Part of a small language model's weights: LayerNorm before each block, a variant of Muon for these matrices.
Each number is 128 + 24 x the weight over its row's rms, rounded and kept within 0 to 255. Layers, rows and columns count from 0. The size above them is the row's rms in percent of the matrix's.

# layer 2 attention query, 128x128, rms 0.353, rows 0-31, columns 64-127
size [124 117 103 111 147 114 126 129 105 131 115 105 101 120 117 114 120 104 111 112 120 107 127 108 105 109 103 114 105 106 109 125]
[[160 116  90  90  99 136 103 121 126 136 117  90  97  89 136 151 114 113  78 123 158 149 109 131 137 125 153 136 139 122 146 103 150 119 132 176 111 120 143 117 122 118 164 141 119 163 117 141 146 109 156 116 147 124 109 144  99 139 116 154 162  94 174 137]
 [143 132 134 155 122 129 115 137 129 147 133 124 124 109  96 152 118 120 113 100 108 118 103 112 141 134 115 100 162  95 136 139 146 122  92  82 119 128 100 148 161 115  92 146 128 149 126 134 143  83 101 110 171 138 136 136 117 142 144 116  91 123 164 152]
 [120  98 124 127 143 134 119 130  83 104 143 113 121 122 100 163 113 150 161 108 133 152 145 158 143 111 108 120 103 115 139 110 116 138 103 148  84 116  97  95 108 140 119 140 104  59 110 141 107 206 116 109 126 120 140 167 143  85 111 101 113 144 139 146]
 [149 129 120 148 128 116 114  98 126 112 140 181 162 149 130 144 134 152  97 152 141 113 134 129 125 141 127 111 169  86 113 127 139 108  91 108 115 167 115 117 122 112 128  96 122 101 130 158 138  80 135 128 114 172 147 114  82 115 131 136 119 128 181  92]
 [ 85 134 150  90 129 117 132 161 135 118 159 160 164 154 131 135 113 148 120 132 156 117 105 170 114 175 129 109 118 153  95 159  78 100 161 109 154 102 123 126 130 136 107 114 108  64 100  97 114 125 122 161 121 147 159 112 106 127 134 152 100 137  91 166]
 [134 159 144 134 115 118  98 123 116  72 110 145 138 145 122 152 149 127 105 120 152 133  87 115 154 121 135 106 132 129 109 120 102 125 160 107 157  99 139 136 123  95 111 181 170 136 108 146 185 127 113 155 136 122 147 106 149  96 120 111 121 120 129 104]
 [129 129 163 128 136 119 155 129 127 126 112 142 154 152 155 123 131 105 127 121 151 147 168 176 135 117 144 118 115 117 168 139 103  91  86  98 135 119 140 106 102 171 127 111 147 110 121  92 128 144 129 115 120 142 121 104 191 136 129 171  98  94 136 130]
 [105 128 136 146 161 101 101 135 175  90 125 146 126 142 116 150 115  89 140 102 187 140  85 125 154 153 146 167 133 137 113 151 123 157 126 139 116  81 123 123 122 163 119  87 155 138 164 125 108 135 109 169 106 127 123 105 128 103 141 154 118 111 106 129]
 [135 138 126 152 127 121 102 118 129 119 116 171 121 168 126 137 124 170 119 122 127  97 110 124  95 159 169 161 125 130 113 121 107 165 140  94  95 142 133 202 129 118 105 109 132 166 124 131 114 173 113 144 120 148 163 149 107 141 155 100 101 120 139  83]
 [ 99 152 134 155 169 112 125 139 162 117  97 159 148 115 115 100  74  98 145  91 172 133 132 120 126 104 143 125 127 144 122 188 151 123 121 123 146 121 149 103 119 173  80 105 143 122 141 169 100 133 104 168 124 123 136  97 122 129 142 133  96 122  99 111]
 [135 133 101 107 113 142 122  84 124 150 108 124 140 117 139 157 156 134 122 140 104 110 166  69 111 122 141 138 138  71 137  72 165 115 136 126 180 140 130 150 160 143 148 139 146 124 165 109 135 124 132  90 134 143 146 170 114 156 153 108 128 105 124 139]
 [138 151 149 127 132  87 120 159 147 116 124 130  98 128 117 142 112 135 156  97  89  91  76 128 162 142 137  78 179  88 116 135 132 110 123 106 120 122 149 151 134 121 108 109 147 128 112  96  80 150  85 172 156 145 100  99 129  81 115 140 137 149  90 152]
 [118 130 142 140 129 144 142 108  81  96 179 102 167 110 146 152 121 125 128  98 113 145 153 126 134 107 118 129 119  93 173 155 146 140 144 140 136 159 128 131 157 130 120 142 146 141 126 119 135 101 110 128 121 158  66 168  93  98 159 137 183  78 117 108]
 [130 146 119 149 140 111 122 109 170 123 119 159 171 139 157 131 132 151 123  84 126 101 116 151 121 144 167 120 163 144 120 113 138 104 109 139 133  93 131 141  93 128 129  83 114 127 137 121 133 191 103 107  87 121 145 133 146 103 147 193 119 102 113 100]
 [144 122  85 104 120 161 147 155 108 145 158 157 110 119 109 137 145 123 121 141 108 128 140  94  84 121 146 129 130 138  81 108 149 102 103 145 171 140 101 137 146 122 169 170 152 156 116 102 148 121 109 144 129 106 126 159 103 118  80 137 165 148 146 140]
 [117 137 172 138 105 101 132 163 128  87 109 136  86 105 200 109  97 105 146 143  85 124 114 130 155  90 135 134 163 113 149 148 180 106 109 128 104 125 118 132 110 166 156 134 141 129 155 138 122 126 117 151 122 101  91 109 103 119 120  91 144 130 134 157]
 [140 108 140 128  93 114 106 123 107  81 114 124 156 135 141 119 122 124 128 195 160 130 166 138 160 120 117 116 114 138 152 153 140 105 108 111 128 148 133 137  95 145 113 139 164 160 141 145 136 125 145  69 165 150 185 110 140 101 158 130 124  87 108 115]
 [102  91 130 140 135  80 130 169 145 146 142 157 119 111 150 120 135 122 164 135 127 142  93 107 127 170 159 134  92 128 147 130 136 138  96 151 132 151 130 118  99 116 147 133 145 128 173  97 131 140 128 182 147 110 117 115 111 141 105 124 121 145  69 165]
 [104 108 143 142 168 139 153 124 122 115 112 124 131 153  94 116 137 105 153 108 164 127  94 133 145 134 153 148 193 135 182 159 116 125 112  95 131 155 148  80 157 131 168 134 105  99 173 128 117 116  90 148 127 114  91 128 121 137 133 140 141 144  76 146]
 [120 116  98 176  88 115 120 137  90 129 121  94 158 143 142 139 159 149 106 116  87 150 152 121 129 106 110 137 114 136  78 109 140 129  84 150 157 140 138 126 167  95 143 132  86 120 100 129 132 133 116 108 114 142 141  82 161 107 152 136 144 124 171 136]
 [106 103 144 119 133 133 152  82 164 137 108 143  57 118 113 131 112 122 117 106 161 134 120 167 156 144 145 159 154 148 153 133 126 153 134 166 109  89  92 143 135 140 132 143  93 137 141 134 185  96 111 149 123 144 124 113 105 157 115  87 177 106 125 123]
 [ 76 138 115 141 164 156 141  84 111  84 101 149 109 127 148  99 147 102 151 124 176 106 122 126 128 158 135  91 106 132  82 139 143 148 102 147  94 123 154 110 135  95 128 162 126 133 124 134  96 123 146 168 134 148 133 141  70 105 104 131 120 117  99 133]
 [137 166 144 121 104 124 105 122 103 177 190 106 126 125 136 147 142 128 127  91 108 166 133 146 130 107 119 118 150 140 150 129 148 131 184 113 112 133  83 104 129  86 180 131 146 132 115 106 123 123 145 115 128 128 116 143 115 121 141 102 158 131 132 101]
 [ 79 111 134 119 156 124 108 125 112 122 172 161 121 156 170 119 116 144 133 148 140 115 134 133 125 124  94 133 142 188  96 135 125 127 146 125 154  88 159 165 102 142 128  96  99 171 108  90 104 126  99 142 102 161 138 149 132 161 114 150  75 158 120 138]
 [156 145 159 132  89 102 149 155 166  80 136 148 142 152 150  84 141 130 129 129 127 106 181 129 121 101 136 133 146 146 114 114 101 176 134 117  92 116 116 171 145 168 130 129 117  96 120  99 122 124 103 119 147 106 153 130 133 131 101 115 112 165 147  89]
 [151 106 155  92 117 148 148 130 123 103 135 142 132  83 118  82 142  98 132 113 125  77 119 116 153 155 140 115 130 126 162 134 104 162 151 132 159 177 113 124 165 156  94 109 155 155 134 127 149  92 134  91  93 108  76 126 127 138 166 119 120 115 118 110]
 [ 84 149 144 146 108 155 139 139  82 154 108 113  96 147 100  85 141 134 126 132 121  95  67 136 114 116 172 150 123 139  92 118 117 148 143 110 141 106 172 131 143  91 137 124 119 110  94  88 138 116 144 129 138 108 156 152 146 135 147 111 138 129 101 144]
 [134 140 130 148 116 129 106 112 104 133 135 122 130  91 210 138 144 134 142 122 129 130 147 150 153 160 127 120 123 134 122 133 105 142  99 118  88  98 125 131 127 142 145 163 145 175 104 169 125 125 119 127 132 160 124 115 118 157  95 127 161 120 104 105]
 [117 116 132 136 145  78 129 111 128  99 100 159 130 140 145  83 108 115 150 139 114 123 196  94 114 150  95 143 103 120 128  91  97 153 154 113  77 125 129 165 152 116 115 134 135 124 132 128 114 119 152  85 105 128 116 155 139 129 159 161  84 185 118 130]
 [132 110 140 153 124 126 114 124 157 138  95 130 142  97 141 128 157 107 134 121  69 130 117 148 120 133 134 142 127  79 159 108 106 131 132 129 136 159 122 107 153 112 133 178 170 120 157 131 128 136 171  95 143 108 119 150 136 127 130 114 155 163 122 139]
 [105  75 136 127 110  81 163  75 138 170 146 153 137 104 142 103 118  98 163 161 136 134 152 153 116 150 122 113  98 118 143 138 148 141 170 135 116 157 131 118 189 117 103 107 114 149 136 144 135 123 127 139 140 134 117  78 131 122 125 144 128 101 105 138]
 [136 144 135 108 101 140 103 154 166 133 152 120  97 146 113 129 130 107 135 127 107 179 115 121 136 124 117 120 128 137 123  70 162 138 139 160 103 125 112 165 117 120 143 193 124 131 143 186 106 106 135 155 156 140 125 158 133 140 145 135 144 130 111 151]]
# layer 2 attention key, 128x128, rms 0.321, rows 0-31, columns 64-127
size [119 115 100 107 132 107 115 118 112 122 111 109  93 116 116 111 105 103 110 108 112 106 113 104 104 116 101 111 101 104 111 109]
[[113 125 127 114 176 139 143 151 126 153 137 129 134 174 109 101  88 115 154 114 137 116 141  98 135  86 153 117  97 106 168 124 141 105  82 126 116 209 134 138 184 133 125 126 148 114 128 169 152 141 110 107 195 124 104 123 142 138 113 105 124 151 108 110]
 [149 108 127 113 119 120 143  98 139 155 146  96 128 110 141  95 121 148 135 115 124 130 142  94  99 119 161 141  90 152 163 119  62 114 137 159 135 129 106 124 123 108 152 138 109 113 133 136 114 191 156 113 141 146 117  87 147 116 115 125 143 141 125 136]
 [151 145 122 162 108  86 125  91 155 130  76 130 122  86 179 136 168  95  71 158 142 110 116 110 121 133 128 168 163 118 166 139 155 132 138 136 138 128 147 103 138 165 106 128 150 174 150 117 129 113  99 153 118 105  74 140  96 136 136 147 137 122 123 133]
 [133  92 131 129 124 128 112  89 134 134 149  85  90 114 132 118 118 126 152 136 140 137 137 160 146  97 164 158 103 158 154  96 140 110 129 144 117 132 141 123 132  95 149 133  96 133 148  94 101 138 144 140 135  80  75 148 178 123 166 155 140 160 117 159]
 [150  94  86 157 104 142 161  78  92 114 118 118  85 113 149 189 193 172 137 150 129 133 154 146 139 109 155 133 123 113 117 127 113 120 146 131  68 121 144 140  79 145 103 111 115 138  85 137 107  92 114 139  78 127 102 149 128 121 146 166 148 132 135  93]
 [155 150 141 116 112 123 158  95 146 174 146 112 112  92 123  94 116 141 149 163 127 138 146 139 103 118 111 149 172 149 113 122 144 105 100 120 133 146 114 160 130 148 130  97 140 122 165 106 106 135 144  87 124 132 155 159 178 113 126 143 117 133 139 117]
 [134 156 107 151  88  91  86 140 121 159 133 156 101 131 129 140 117 155 108 150 123 111 127 111 136 135  96  96  87 133 102 141 155 136 153 135 105 126 139 156 149 111 138 127 109 176 150 124 105 115 120 144  71 129 117 160 111  78 113 117 102 158 128 127]
 [144 141 129 149  74 119 162 103 112 164 126 136 137 167 138 160 147 170 140 163 143 142 134 137  78 121 137 117 146 135 122 144 143 119 110 119 116 182 111 117  84  91 132 133 164 102  98 142  95  77 145  80 126 133 139 118 146 137 129 156 114 134  99 107]
 [116 159  96 124 132 134 138 122 105 147 122 121 141 108 139 107 170 107  70 118 129 121 119 132 100  96  92  96 122 122  75 145 127 132  88 150 119 146 122  69 129 122 118 147 120  94 109 112 132  99 164 126 125 142 112 134 156 120 143 181 120 138 128 149]
 [137 125 156  92  71 116 127 116 107 142 145 103 146 160 112 157 182 148 127 138 139 137 138 109 145 112 148 123  93 107 118 107 107 120  88 135 135 148 126 117  96 116 123 129 143 112 132 137 110  96 137 108  70 131 122 119 181 202 131 132 118 130 123 160]
 [108  82 159 155 179 120 125 161 121 117 174 152 147 107 117  79 102 142 121  92 146 138 133 145 140  88 116 101 102 137 146 155 114 140 117 162 117 103 105 115 150  86 139 159 107 157 108 125 152 175 108 135 119 125 122  86 163 131  91 147 141 130 146 124]
 [159 147 137 115  99 154  81 123 132 132 124 156 145 145 126 142 159 130 111 167 135 151 174 152  91 111 123 157 116 134 149 100 106  95 123 129 137 125 153 137  67 144 155 150  89  66 137 117 124  63 140 132  66 119 141 129 138 146 138 124 148 143 162 125]
 [125 124 136 126 163 118 116 167 175 153  59 164  72 104 110 115 131 118 120 142 156 118 100 128 129 157 125 115 117 132 127  93 123 136 142 118 152 128 113 135 141 124 103 113 129 129 114 156 148 171 133 100 160 121 151 106 141 137  91 115 160 137 136 154]
 [136 157 121 131  87 109 163 112 120 126 142 128 106 110 126 148 155 129 132 144 150 149 121 160 101 109 124 130 105 100 115 147 148 115 163 101  83 113 130 116 123 140 115 192 108 102 121 125  77  76 135 144 149 106 114 148 105 126 131 121 123 214  88 173]
 [117 125 161 153 166  95  96 100 128 103 151 114 168 137 150 132 101 127 103 145 168 178 102 136 154 133 109 111 139 134 178 156 100 155 104 123  79 150 142 125 183 109 109  92 132 132 125 176 174 161 127 127 156 145  68  83 131 117 147 117 129  87 130 144]
 [136 116  84 109 130 166 124 136  97 166 112 136 137 141 123 148 141 148 136 161 179 140 103 118 107 195 160 121 122 125 147 114 143 131 116 131 151 154 160 133 110 125  98 108 122 125 144  98 112 109 171 138  93 128 110 112 117 147 139 134  96 104 129 120]
 [130 149 144 150 123 141 114 121 168 175 156 138 135  81  69 155 124 144 126 129 109 130 108 145 143 100 111 114 108 120  97  72 116 142 139 115 111 114  96  96 137  89 132 113 119 116  83 110  81 121 124 161 122 112 129 129 117 147 125 140 124 149 138 127]
 [138 129 127  99  86 146 142 119 142 101 123 156 118 147 121 122 110 139 110 121 165 155 136 128 110 115 108 117 142 141 121 160 158 117 163 104 167 102 102 119 132 148 118 101 129 128 126 152 147  84  62 143  85  97 104 114 138 172 134 149 124 103 110  88]
 [146 108 175 115 107 102 184 184 130  87 137 158  83 126 148 143 120 112 104 146 115 141 126 117 120 116 121 134 113 131 118  86 129 110 157 134 185 146 142 108 110  79 135 140 164 161 103 149 138 109 130  97 133 133 127 130 163 150 134 121 131 121 128 126]
 [154 144 171 124 176  93 130  97 121 103 130 122 122 125 147 141 119 138 115 116 154 117 123 155 139 129 132 105 111 143 173 117 120 125 149 104  90 111 141 124 131 135 166 152 146 128 140 102  88 165 143 154 161 119  98 158 162 141 153 119 113 137  82 128]
 [146 171 111 129 147 162 125 122 101 123 121 133 175  96 127 120  99 140 107 154 131 102 127 100 110 122 115 163 118 101  98 144 170 114 127 117 179 194 103  79 141 110  67 120 158  98 126 144 132 139  87  71 153  93 157 118 139 154  83 151 125 142 132 115]
 [109 114 145 139 108  99 147 157 167 118 144 122 184 150  72 179 138 122 173 106 140 125 158 120 136 148 119 135 108 149 129 171 154 133 171 131 125 121 157 113 148 130 108  76 105  80 162 155  81  90 117 132  81 116 108 131 124 158 154 100 176 129 112 156]
 [ 98 110 127 140 155 145 155 116 127 113 133 156 128 110 100 106  92 112 116 145 115 110 154  76 128 123 128 103  85 115 135 104 138 149  62 147 131 122 179 107 154 156  98 120 104 130 126 160 178 168 119 109 164 104 166 105 139 139  95 140 121 142 126 174]
 [156 158 111 143  93 126 132  86 155 119 148  99 121 158 121 177 181 145  90 107 108 123  92 145  73 136 178 132 124  92 106 133 114 162 134 112  98 130 158 153 100 103  93  82 107 131 110 127 145 123 163 121 111 106 128 106 103 118 123 158 153 167 148 114]
 [124 118 112  87 178 181 126 156 110 160 111 115 102 153 132 150 104 147 134 148 127 149  94 148 142 136 132 124 129 101 117 107 142  98 105  94 163 129 155 104 108 114 119 135 128 137 139 146 151  77 130  90  85 156  67 122 102 147 133 165 125 108 137 169]
 [113 149 130 159 172 125 135 185 139 116 132 115  97 151 127 136 110 133 153 119 104 139 169 133 147 113 141 127 104  99  97 122 152 136  76 172 120 123 158  87 103 122 125 114 116 129 125 141 123 129  94 102 122 155 147 113 113 156  96 134 120  97 121 151]
 [154  97 137 109 139 123 181 124 143  77 136 145 157 135 174 139 130 142 128  90 135 119 154 123 138 135  70 121 111 115 145 152 123 114 134 151 105 115 116 142 116 154 109 159 107 123 156 152 109 127 132 123 115 147 135  87 117 112  71 116 130 118 135 127]
 [148 122 139  59 160 120 105 126 112 115 146 128 141 124  86 120 129 119  90 156 144 156 102 114 120 112 145  93 135 140 138  99 127  88 132 168  99 149 167 158 103 110 112  85 145 102 157 122 104 151 122 102 152 141 104 135 140 118 147  89 116 148 164 119]
 [129 115 157 151 105 116 162 149 115 133 143 127 122 113 130 168 120 159  78  89  87 132 115 150  78  78 171  91 149 108 125 157 136 133 109 155 170 117 152 101 125  99 150 115 121 104 125 136 142 121 102 184 122 131 148 103 149 137 145 143 177 125 121 147]
 [167  67 120 131 142 122 173 148 108 129 125 141  95 151 165  98  90 123 127 130 142 116 121  78 148 150 123 113 136 179 164 129 177 124 168 123 111 126 141 106 148 166 145 118 113 122 140 124 136 103 100 133 107 120 186 107 140 142 122 127 131  92 129 106]
 [102 139 118 116 158 146  76 195 160 106 102 109 106 138 111 114  91 128 124 119 144 102 153  88 125 101 164 153 129 153 137 153 128 140 164 108 131 120 125 105  91 156 148 118 180 136 107 130 133 116 147 118 116 106 167 156 129 148 112 115  90 112 104  81]
 [ 91 161  99 144 136 118 146 131 111 133  98 112 153 100 143 133 108 110 110 148 101 123 100  84 141 159 141 128 136 144 130 124 113 111 122 138 138 169 179  95 141  70 162 106 168  99 103 119 144 141 151  97 166 123 185  85 143 119 100 111 153 123 119 113]]
# layer 2 attention value, 128x128, rms 0.499, rows 0-20, columns 64-127
size [ 90  90  87  93  97 111  96  91  97  83  99  88 102  99 116 106  94  93 107  84  91]
[[167 127 169 108 137  82 152 123  74 130 117 111 154 127 115 111 123 125  88  98 159 110 165 183 162 112 110 100  84 133 109 125 154 128 135 129 173 110 133 158 114  73 136 138 128 140 134 109 118 133 126 125 122 122 150 141  86 175  95 168 112 121 164 121]
 [ 99 151 129 139 137  91 135 119 109 134  83 147 156 130 124 122 160 149 115 121 121 177 146 107 139 136  99 174 121 141 154 135 137 132 121 109 145 110 123 100 108 125 141 110  90 158 138  82 150 113 156 121 125 105 137 162  87 186 129 120 166 156 116 124]
 [137 159 122 131 153 106 172 113  94 138 125 110 143 150 135 120 103  85 118 116 147 160  89 128 127 147 170  85 113 137 132 158  77 150 156 152 126 112 165 154 114 153 147 128 147  91 134 179 115 107 154 159  88  79 153 143 132  95 132 130 138 131 127 107]
 [ 88 109 148 131 169 142 137 152 158  72 126 114 120 156  95 124 143 101 147 105 133 113 146 159  93 124 135 103 148 169 124 123 161 150  75  90 108 155 132 130 155 154 144 145 144 156 150 118 111  91 116 156 115 121  96 135 107 132 137 179 153 131 178 118]
 [152 152 147  67 152 129 136 100 106 156 119 112 114 120 107 133 113 144 134 128 150 171 140 146 134 114 122 136 127 135  82 147 131  92 117 119 116 142 161 158 137 159 152 165 122 156 137 127 125 146 137  96 115  93 128 107 159 141 141 104 139 152 108 115]
 [131  98 154 116 165 115 118 144 108 137 153 167 153 128  85 132 139 127 120  89 110 144 101 124 110 155 143 123 132 122 147 115 114 146 138 100 141 167 131 157 120 151 113  92 127 146  92 101 128 134 138 148 110 149 146 124 124 150 168 154 153 141  69 170]
 [148 115 114 182 111 134 138 116 131 120 119 127  97 162 117 150 112 113 120 121 124 178 151 154 138 123 150 152 134 134  91 169 149 123 138 151 134 129  89 150 100 101 128 155 165 111 151 117 111 148  67  97 129 143  77  87 144 117 160 145 122  81 110 155]
 [107  93  87 182 124 111 136 134 154 116 134 108 151 112 126 103 134 165 153 133 148 132  81 131 101 123 119 129 173  84 129 112 107 100 138 115 151 128 134 138 111 141 138 101  95  93 118 164 148 122 121 196 117  90 128  94 115 146 128  95 127 141 112 132]
 [157 120 141 128 126 144 110  99 108 161 117 178 149 166 182 122 101  97 129 140 106 118 150 117 153 149  88 166 159 104 108 129 121 114 117 129 108  99 139 150 109 119 127 187 107 163 111 157 161 108 130 135 121 124 152  93 135 113 114 161 147 144 116  82]
 [ 95 150 139 119 163 126 127 141 153 120 113 103  93 143 123 159 114 134 138 141 163  99 154 122 140  97  84 148 124  79 104 148 155 137 111 164  85 164 121 121 143 146 104 158 128 119 157 125 109  96 153 120 156 109 146 165 109 138 115 111 140 131  89 129]
 [ 74 145 153 112 144 108 155 125 110 119 153 143 156 105 108 131 122 147 120 109 150  93 119 127 114 184 160 107 130 161 151 100 120 133 142  96 138 113 188 133 120 147  67 111 142 139  76 115 118 150 133 115  99  76  86 126 153 109 104 169 100 143  97 157]
 [175 122 163 110 156 156 153 107 147 145  94 139 141 131 123 121 171  66 163 135  93 131 116 125 158  96 106 134 131 153 108  86 113 151 100 124 140  82 116 121 166  82 179 168 121 134 123 123 149 107 114 136 108  99 107 130 141 138 159 114  95 132 105 109]
 [168 108  89 100 167 106 144 109 120 137 112 144 104 124 134 124 124 124 100 110 138 174 124 132 117 153 124 106 109 116 103 118 138 130 160 100 133 109 124 140 105 113 145 142 138  79 149 124 179 137 111 130 139 161 123 126 109 124 137 156 114 145  78 104]
 [125 146  90 127 150  85 177 135 125 127 114 145 106 152 124 125 109 119  85  88 172 131 109 139 163 116  90 155 135 138 138 141 130 176 130 137 137 118 117 161 131  84 142 121 137 132 158 151 150 144 137 149 102 112  93 118 158  95 138 126 135 140  80 164]
 [129 163 165 108 153 130 135 104 122 149 143 114 134 103 106 120 122  94 116 136 126 156 126  94 104 166  88 141 165  91 100 169 152 178 146 158 173 106 111 132 103  93 151  93 117 136 135 110  99 156 160 107 125 170 143 156 156 122 109 151 160 137 114 108]
 [148 109 139 144 140 149 163 141 146 108 144 102 127 126 107 149 131  89 125 130 167  75 136 135 155 109  88 112  85 102 113 143 138 109 126 167 174 156 103 157 118 118 116 128 109 106 193 119 159 158  98 174  95 111 132 125 130 170 126 118 166 147 127 133]
 [141 121  89 140 165  81 129 102 145 132 101 107  88 114  85 142 160 115 129 135 115 133 158 141 174 114 104  83 129 120 119 150  57 114 122 149 115 161 152  97 121 156 152 135 155  85 119 157 178 102 141 142 134  75 157 106 108 127 156 158 117 160 142 101]
 [147 144  93 142 132 150 135 118 155  86 115  84 132 115 166 133 120 100 135 101 159 167 134 101 173 102 126 165  87  70 123  76 155 145 106 134 142 104 137 136 121 151 113 142 133 154 121 138 116 107 122 103  97 139 139 142 143 111 134 122 104 116 116 187]
 [118 131 140 118 138  91 147 139 123 143 131 109 104 144  93 115 132 107 129 124 122 156 125 158 130  92  94 125 146 109 137 114 147 125 125 151 115 132 123 159 117  95 146 126 112 126 129 141 116 120 146  93 137 106 175 137 116 151 109 132 135 170  75 119]
 [ 98 104 133 117 152 146 112 123  71 169 130 154 126 171 130 129 150 127 141 118 132 158 132 121 126 119 105 125 139 130  72 101 107 105 134 135 145 145 128 108 122 130 133 117 150 146 166 143 110 139 123 108 108 148 115  75 121 135 115 153 119 138 125 147]
 [106 130 162 123 167 100 123 108 112  80 151 144 100  82 120 135 136 140 126  95 151 151 175 125 144 137 142 120 125 132  73 137 137 110 123 140 146 119 135 125 121  96 127 135 179  84 123 130 117 108 115 149 115 107 117 122  95 133 115 120 143  87 152  66]]
# layer 2 attention output (transposed), 128x128, rms 0.379, rows 0-19, columns 64-127
size [ 94 101  98 104 106 121 108 106 105  88 104  93 116 110 124 116 106 105 122  89]
[[ 61 143 151 132  96  90 155 112 115 124 127 135 164 140 132 141 120 130 146  99 126 126 130  92 137 111 155 171 156 142 149 121 136 106 107 121  65 178  98 128 126 118 120 119 160  93 128 155 105 127 150 130 122 150 122 148 147  96 147 161  94  98 112 158]
 [135 159 109 128 128 144  97 181 125 142 125 112 111  98 112 149 142  93 156 147 161 106 156 115 130 126 122 115 101  71 118 111 106 144 139 132 156 127 185 134 138 128 125 123 156 147 107 148  89 123 108 139  98 108  80  91 205 113 143 142 142  88 115  80]
 [100  98 116 131  94 130  89 139 147  83 117 122 107 118 121 123 104 143  92 107 146 120 122 157 122  98 123 170 112 133 149 128 152  94 126 128 151 121 102 206 121 150 158 101 132 105 134 111 149  99 146 129 154 174  95  89 139 155 101 110 151  97  89 141]
 [181 123 124 138 121  88 130 155  93 185  82 124 130 126 157 127 159 109 116 131 136 162 129 117 127 136 156 129 127  97 154 139 137 101 133 112 136 109 120 111 126 155 116  64 133 105 153 156 107 135 182 116 125 149 116 134 139 111  85 114 149 120 117 132]
 [ 94 157 107 154  78  76 135 151 122 119 151 145 166 137 120 113 153 137 146 122 137 101 140 118 138 140 153  93 148 124 130 108 134 115 104  92 126 161 130 143 131 106 142  86 114 112 112 136 126 149 110  93 148 156 136 152 118  75 137 118 147 133 139 134]
 [116 110 119 134  93  98 122 103 144 110 121 111 102 137 125 118 131 130 102 157 117 135 148 106 162 120 127  80 146 189  92 140 124 118 135 128 132  97 131 173  85  92 109 128 103 117 112 135 124 109 130 134 148 108 111 118 109 120 106 141 133  90 164 155]
 [107 112 139 122 140 150  86 145 106 131 143 160 133 103 123 153  94 184 154 142 129 142  99 101 127  93 122 120 150 162 147 148 126 144 152 122 110 116 134  82 155 136 109 130 124 130  52 135  93 124 181  88 133 126 199 184 145 117 135 142 152 151 152 128]
 [163 124 163 120 128 140 133 137  84 137 147 103  99 126 129 143 147 105 138 135  82 155 164 136  97 153 165  77 113 171 117 118  97 150  86 136 174 119 155  87 158 108 169 114 130 134 168  90 142 129 123 105 129 140  93 119 129 132 156 113  85 151 112 147]
 [ 85 136 138 141 121 139 146 142 142 115 143 114 159  87 115  50 144 157  94 104 153 149 184 152 100 142 118  95 103 141 108 125 136 145 130 112  91  96 126 123 137 138 140  93 127 133 156 132 121 143 136  99 122 185 139 115 100 121 107 151  92 179 129 135]
 [128 147 137  93 131  83 111 159 125 150 118 114 118 127 109 114 155 113 142 122 120 159 131 120 119 120 129 136  81 151 110  71 145 107 172 114 128 131 134 122 138 104 119 115 131 179 162 129 133 146  58 155 103 127 120 143 122  66 127 121 135 123 185 167]
 [149  96 111 167 129 141 158 121 165 115 111 151 121 102  91 129 132  89 157 124 102 107 116 144 122 158 136 130 141 137 137 161 156 144 123 116 166 139 120 172 123 110 115 159 151  93 120 117 152 114 135 166 159 154 139 121 127 170 139 118 156 117 114 136]
 [112 132  94 154 120 113 118 142 111 159 165  95 128 141 129 106 128 157 140  71 130 112 142 159 105 204 142 111 137  91 102 129 125  63 124 133 126 119 103 106 117 127 133 140 116 109 166 123 150 159 139  86 112 167 153 148 120  87 120 122 167 134 148 110]
 [ 47 141 165 134 119 139 132  92 164 138 185 112  84 136 143 100 113 128 108 118 155 130 136  91 153 124 143 144 193 146 109 106  91 131 133 162  83 117 143 111 107 182 130 154 121 155 137 104 103 111 119 163 121 136 146 160 127 169 121 142 108 126 175 111]
 [125 132 164 103 102 136 136 105 117  96 137 118 119  94 152 106 152 161 167 160 128 112  98 150 107 128 133  93 134 159 131  91 117  83 161 121 157 109 146 110 151 161 138 160 140 118 169 145  98  99 132 114 130 147 161 168 117 191 128 131 142 132 141 175]
 [110 135  68 141 101 115 109 141 123  97 145 124 171 128 123 123 132 139 130 130 146 130 128 105 126 127 131 147 103 115 136 131 107  84 138 173 146 158 132 139 147 152 128 157 154 118 112 120 131 104 133 100 140 119  78 159 123 111 159 128 112 104  98 102]
 [144 137 175 107 134 120 109 143  88 128 147  94 129 142 137 147 118 175 128 147  86 167 151 106 123 134 167 191 138 170 139  86 139  88 106 124 101 103 148 136 127 125 114 128 183 113 119 101 101 121 119 122 166 105 134 143 111  70 116 152 136 104 141 155]
 [134 159 163 115 109 110 111 123 114 120 140 157 115 158 140  83  88 164 146  79 141 110 154  82 121  89 160 160 135 125 124  99 123 138 136 142 119 120 138 140 143  67 136 118 126  95 153  74 137 156 105 141 126 157  97 114  98 130 112 149 125 130 134 144]
 [114 144 143 108 109 100  87 120 134 132  96 166 106 135 181  97 180 149 147 148 145 156 114 120 131 137  83 135 134 117 165 124 140 127 124 129 107 147  97  91 158 127  92 143 129 125 150 158 126 136 131 113 107 152 132  99 119 131 105 139 176 133 151 138]
 [147 113 148  99  86 124 126 102 156 117 176 144 106 167 136 128 125 133 128 118 126 133 130 118 117 143 117 142 130 142 149 129  89 118  90 125 132 156 135 111 150 170 104 143 169 114 154  95 130 134 101 121 113 181 103 129 135  97 140 143 116  89 138 121]
 [138 112 147 101  95 135 114 114 129 147 143 127 153 142 114 111 130 143 119  90 194 113  98 146 151 124 139 106  97 147 185 181 168 127 114 121 117 106 187 101 137 130  91 147 118 146  98 113 141 127 118 115 135 141 130 121  84 121 132 122 110 136 122 131]]